Weights of a small GPT-style language model, trained from scratch on English Wikipedia.
Architecture: LayerNorm before each block, learned positions.
Each number is 128 + 24 x the weight over the matrix's rms, rounded and kept within 0 to 255. Layers, rows and columns count from 0. Numbers have three digits each.

# up: layer 6 MLP up, 512x128, rms 0.174, rows 51-97, columns 64-127
# down: layer 6 MLP down (transposed), 512x128, rms 0.16, rows 51-96, columns 64-127
up51:140147145121141086088144113146089108148111165120147134160158125093120102137115142140103162112144144131068148101141103102179108090122081172148128142127123121111118186113113144112109078077152136
down51:145147126125083146109121146130116112124122109132109144121130128173143151108153095138089141115130084102161107123125184159125123150098122091125091138129184132156141128139173129155135146104098118
up52:129118152102117121100131152101125115147159125111098148173145172172153147122155119136118154139110120146132114140126140103110153103146159138170111097150088105091090097130118137139093173126171111
down52:090106161150104124137129135135123136139156173186127167132127144098133150107141130157106111133155109100101158119100180110156167124135153126116127155139084143121089118161133160154148119151135125
up53:129127154143142111091132111132143152126157108114127186179090098127131129124101126114111117129162129168103146130092116076141138153122130116130113118114144100093096126126141154083071136131115074
down53:109132141130160127106121154098122160138167128180173107104115149159122098100139113144119158125079122135152075103097119144114111100149103166095147131109130127175125134088145097106087079114152113
up54:138160141146094129108125146167139149124106120085105116151128142147153120134133131093126119128106120152086132090125110159101142140154159128141127123145146178132129138135118136064133122110109162
down54:104132142158148122140113141136145119155104157129159175162106224142124134089103129151185137143160115142154147135113145144123104111114110128131119163145138140128159162090106120129145122129100153
up55:097112113124131153117135157087113131162135128144161159076102089136155159157071098141153123130096104096082147091161135117110144120162125144120100118137119170124110146152197077114146102101140144
down55:161170064111111161136102145133165159124175089086123096109116144157106143156178171160135109137153136142147128142127120127108100082127089140143143174095118129106141138144118117112122100125133172
up56:131102166128135123104135150174116137118126173124162136152098096146109133154132149161137132156106209153167100146149097125155136117134114121095121139143132113145191109110116140181124104126096145
down56:123137111107149099119131105157141158113148142077136149127107154116094096113094126158110126085179161119142093096126167152109126135096136084131065103118123121106132078118136131168115143122117056
up57:124132125124165123149166097140100186067092127090120105091142120089143096111108126133118163099148142128128154165132153132167131159112122100082108123121141136141120148162136140091172107117134083
down57:137157130137079150133112126105137125120132151182129105118146095145176050055132157110126118117086137099136086155109076116076165149158159104120108088111099084141088142141121110073126098119132154
up58:127101137102144119134119161101127096142125170121143174193148153131143158092138120127140150113144156140147139143164135128192167137135121118111130092148137144093155120124112104110124128097120046
down58:102136121145105122100081129113170133125119138125123117123107172097094094139182140116121125136195137120082099106136081163107099111120108112064138061115117162118097148141099081122144158124107124
up59:116142136153094134114118135159105111125153141088156138152160144134146128147121127148142101153149141125118148207135144103136126095122153127145083114177122163140179115087157094095137104141138145
down59:141148152082099137100119156125170149098138163100130159172103116175091101104118088109119146117158112084110105141146123152108100104119079150095135143149132094117162194130074085122202089145117110
up60:064097165083151129192161131123113174110103087138112166124141087085180088114111139101156145147102128116080143126109104115129125156143157143117082136115142103061174139174136134119131144149091102
down60:113127138106079136161135119138163093071114097150152153052119131113122164100106118091105167160116112085078137139135098145106133153124120106097114123124102086191128107109157119135195142134152151
up61:122136128152132153139151134127134095154129139165086121114145173115084123089118126097112135143087080192118132120112137146121114074138119122109093148144155135105145114124129098148132121112113142
down61:134164131090138082102117115134135161148116118140094143134110132130138114143129101135106135112116140122134145150147138080135151125154117104135114117131107139085103173119129138112113132102139142
up62:089097116104140142103085098125176130197113151128156156146129154122114173143160126137132112143156179091142136143097087126136165126152092131167151118149149132136091094134161089133123112177105137
down62:167140124130147155115122117131126177095158136112164107131110109086130170133136170117127122099112117159146140125130151140089168164110090144140136130088126116154143134101082156137130114124118144
up63:127125145103144138144106098138127131076132133098098154131124124125098139106116117118121086108144142151119134112122108150113157117128124113131080124135147171081056131147111113115143153116094122
down63:130118129152151162152135142147115118163167130149111118115144134111122099114109125149082149163123126106038108148150137129129118119130158154153126094109131150107147098126116107133142116141149176
up64:132108079130145106142145122164142130127148106106129106136127154148095127111129117113098149118094171097136136106129096157112128130082122098083094117124140153147107134160151133132123145144133105
down64:138114138140104098096113156128123133091145128104160098158138184127088116160103089097120152121133126116131168145104115120138171095139141162160129084165104119100147108129174129125166122107106128
up65:125099132093103128152141129112102138164126157099142144112100119158111144150105153110131168118103138082095150120147117192152087129107127099121158140186162106099139119117149118112102140156154147
down65:140099124123150106133128089108087124123154128140133109142106114147138147137159113141138097152114124115115098146184123139085134133133131157136130141080114120125154142113133153116106091154135112
up66:170165127152158137110065123112116159155094139131116139090136131148166126103125142093082151092110168141171143114119126110153141111129170094127120159150151063106139143170093101138088133135101155
down66:097077102133118106153095115148130147120097128103115083163156141125091124124094124149129131151126124106145116080161126113094109101112134065110116132118133150115093113170063150187133157117117146
up67:111159115101145065157133125122120118160098156161164138089118141124138127126142109139111126106144085151111136167071084132118132183137103133128168135139135131144145114112126135139119129124082127
down67:169108115128120141082121141113142130140185115138110135178172116096107084103138086102126089146153130154147131136148104116147145108116104131148124109138129109094134118130113119124116193101125134
up68:160103109145149125162123110141139099126112110172148176155150123140131133104111143120114116138081131115104141173162134136158123093127148125113140114107087136148136140094129127088090100129152127
down68:094115138149125101151133102133151106163141122091138120123148152139091174132113113120104120108147104128165120119131144136115139132118126104124117109130116111158119165157106143111114138155075126
up69:102117121155114128161133109119124153118123105088127097129138130089084122070109113110150103131166151098143139153143150128100148099096129153153118116150066124153134143124145150174158153136139145
down69:127159088114122129180080124149076144169105125087102112137101113159142134136144178147144134123113113122138108123171113089117109096130125122117133113111147142155114126144128116129099115140140138
up70:147125140160133114182110120136099148133116161121145111111135138128119131104122107189146184122148113108150162130120163117105142126140100135082143155139166114121143135146137076117076094147130125
down70:114144138153139122121131116138119141122145161112157113138109125114144116118104121124100123100131087113108150127149080142160149135100138129128087082147120167125109104155135101116134094132164130
up71:118118142122111127152134152143081108123131158157137107163140173154119083138135106169158073077122141105124111158065133104172127090119101119147161106100146113124125159093118149093117141138138092
down71:117118095150136132149140155137122101126163138116129089135110140096152128142066128090138134120150072154164117130145098124151171134133144116151128117128114127136100154110126156128101191094148143
up72:089166099141163154133147112171133142162148139132185157116104116125090122103124129128106133164127115104117163129128114068102150163115112090087139138116146163093099129136139122151117088201085111
down72:125112133139119168119118162112180116129142102117117090110142117162119098103166125113093135174131089153105162093097160112112150156174171095144128128156176091117118137127151180129127087105105120
up73:119132094160147094133109136147097154127140122162091092126117145106121093119129140141133152101136144099157088110171107138148130104109111118147136116146135152125121112128119131141170107157086135
down73:126128143113153115142171110121105138131152167110114145148117112139117107099115104094120144128140140117099145093184136136127124126162159139128137134120131100126142164083127126063159105106130154
up74:094187145075108135126146148151101115180081115101153146147126103130137111115106143116113167118109163128102181114157115088107143151151139102133166109088134098094125120120125120146150126148141101
down74:112110183103118133124146121105171157129107126109105136138160098147123120135075118126109143121094156123112167088161169107115135103134109157122103125170113116094133168097093182137086155131118188
up75:146138112113129123137124147080125121166075133114176107161151103141148134116109141139123152137167150104130114156142118084128092147102111097145143076133122116130124115137121124120136097140142107
down75:101089102136157146164135125106145121161103109141099134133116129142098111123137127154150122154150082144135105153130105116129118140119133142149089083127164145108120098120103133111120123142098121
up76:124127101091088140148167121152141148139141143124135140142138123124129112141115131134131097137154097112131171128136081119101150130116123087129135125135119148094094141178133149111132137141102078
down76:150132122118160109083159139129149109140150134084110099100139099117144156143126169150123139133100121152106152154162115140147149086099145123159125125113124109148142105115124135160134123117125112
up77:108100113084153092167112129105147142103082095146170072124107085137119085128086121124182151080156101151108128081106148115187109180161128141123136099139150104140091166101120130110108147130144130
down77:157149073100174143125112149133134158128135136160083100115110160091157071124128150161144130138136175101162111154121148125141110144124137068097097138128142127099114062139142088179119126124114121
up78:144104117126153104122126146147161106140120173155116112148164108104147122160112113153109153165100113087097144140118106151177154131137171138178161136131139130126105144113144080103115145092124178
down78:150138122184131128172132130146196160158128149133095104112149119133224127148137115081142131134098122136065097097148166110091088104119145136152176119096120104110140086134146152153109179163135122
up79:112137137122096104127117094133130144120143101168142150151163092129095155163134150137139101157157146163148137156143140122168162161123114141108112100121120122119137154110116117161123126115142138
down79:106135140163109124102107177158153140130137124108106142092098156139131140112132099132117107105123128137115106141155171152136123108149136128124108109110165127107118128129144135092127142116135156
up80:120119129088136095118170094134152132149120178144129122146099111075111131132147154112134130163131137112108080150116114113093117120095094168100139139113128171111115144172092129109156088178103139
down80:139137175144100122102103172129161131104119136051162157110160097106116114118132172170130108179151157152159144137135092131119170112147123132129123107133095075138147182138132128121119104147161131
up81:160132112166098152137128121107126122104174164144108130140123149149122131084099115150093136124133147072144104113134101163172074140160130095114153106160128116097148147095164081126153156114124148
down81:152143146125140120166136156137123157154131141106135062108117136162093156200123151192119190127100132141154115147121117085125156141142133081119131116117106150141083089173134160137105138149086127
up82:115169142155096119159146150186120169148112151127139110173125120130135076183138158151087097144113143096118152128102176127129145092119113100123129140094115116109113090131111069133084170110184123
down82:147116135109082081111165134186085162117136102160102152079159118140139068125149135130138114180161120114138115134128122119121120121139173114133132135116104113116123075123133122083138170131123158
up83:140135126120134114108122094177087109123094188144149155145159107096160148135074143151099124136114138125115133135117157118126119129118116120158133111164147137133118102145141142165116140095111180
down83:119151090117104122137144117135102140171135113117097138100192162116125123092104145165125124119169112143142101124097142108083148139147166143135147139116158166150125137105137177146058104094091167
up84:170094117166128115084115132100169159121140146169137098114152113134129177137113121119162129137159128114127172130099130135141128080115111110136149091143139139122064129120118135130105090147101129
down84:152105082133077123082135089102143108108116145162115075153168121132109136092142114126118109093129132132139156127118146110109070055126152142147126144143160177200147055143071144159146104098065133
up85:135129134147140132115120142149123138119102150119117165122137083104133099129088129113171125147149120147115119121136111097144127130121166117150138106150067102139111106138148134141140109125097115
down85:122143149117136151116068118120143111136108106151134133168138131109131163174140142106114083159094145107145127102128147083177159145132146113128084150107106085092114121066071118103142101184110127
up86:129156126129153145101095108122140116096111105112118166168125126124120117102110156131100132112138121184119121111135130135153145118134144066160142167100151096121110145134101113126170092084165123
down86:141131085120121120123160102150143115121141091156153104111153161058144154114147147166127126101120128045103140132094126123090170134108104126136156114111148148095125128144132165136119122099105085
up87:099134113147134124142153119195165120115106145149134132125130112152074139127099135158135127146106111118125137125120133146123148122147108124110117129137141122135108112113107127124157106108162152
down87:144111140113127099081116096077099117099150092132186130143147136115186145117143126133121116129108131100145143118103139128140147108131080120140137153150139112122111100165144122151109156144121141
up88:092103115129080107114151147115103154121161093158121098163149153103123128141088066137161134129169132123183134170085120124139163167121105148137134129140155163111148116122117088141165120141131148
down88:125130162131175101136176124115082119134182130157121103140125125128128130100116111078097170149132188130107120103182134126157126119124116089093081124114130130111132144104113138124149155129123106
up89:113142138153116154126143125124127125113088115109147128129161109117096115155122095114128100134162128133103143162103097123151137127149118158132177133119134063134138161110131160117141101113108124
down89:125135142105164136104146146135124124112096129125168112130121133159092126125116123149136158138093144084089128136140111124156150096126171116128119126117097123119098120094123097107140105122115093
up90:124084147106143126168121131172124149153138110147116138054130126115139135148140099077146133128128120148105136126127121112143155110130122146118108167144111118116142119100172136099141133149080141
down90:132138097088133074112163108080107128094120145083118163151131121158127110173092118174133115090134121112098153151115149139109163096132121117164159110113132135126160097132111089125152139105130119
up91:108124135131146138105130183120093156143094141114141155116171118103104155135121133144116149109142114119142140164131106146122143113158167144091134118132131134152109155130103178102164107159098113
down91:119100155129144133141126138127126164100105144129110088117102167152165128150106099094159135121130124137123101111098186111135059131092140088151139174134128134126152096147140123129106097156189116
up92:155138138129150112104136199120133152099106132096103104127129153110063150113131106140154098136109120077113156121120104128188122140118141121144171138126131120103121127137103139140145142107150111
down92:168114095111148126141134115092138066139124149097120105171141106144108134121117131105146149079115154124148119109137092140141134102114125157142141127109160103068095112135119126108122120134102173
up93:136132146091174104136151112129112098158098115169128127098159119123148091097141118167153132142146161136113087131147141126145143098138139118197164115061112162109115167176104122126141114152110126
down93:122115122155159172102139135161107113136149199094123095172109118116099137124169136126110140110107120126129144132142142136121117098119136134125149165147087113138129138128119133140092110152141140
up94:132145149111164069111128159157104122146141117130132123106113123135102122102113114105155149096116148154123130092110107096143103173163133129140145107116107119133126148140117160080156118095089109
down94:106122119110104145155151120171149118117103112127100113097074136140094084135110107145134152124138124142146142143157167144150130147119102110167112143169163122135109097072122084120158151141107159
up95:146111142116100127155141121139099124157103142137178103153128127134181134135143130118092102143169150134115100187141110132104147138164167135145127170155121094087112158097098105134134137118132117
down95:094115114123133137147138150141176149179129130148150137103106111133157123115142104140111159137145133123124168142080093138143131121141168074144095135158130138087109125106140126138129177138162165
up96:162108167109128116126115140117165090128118137136147131105136080108146134133152154105159139145064155113137149146103047082103152124151112102143162117135146143171098102136139137157164103137142131
down96:081100140105116114144157110140132134124116128140165098136138103129153101137140120123119103127173117113180134119077153107146111116127135165148118137137176155149125140123118139128101157157153132
up97:069158116161088181126109097129143115115106147157105136101129115154144145157120108107112105132155148172137081083090086141149108142085122094136137132139105124134150136160076146143112145082123129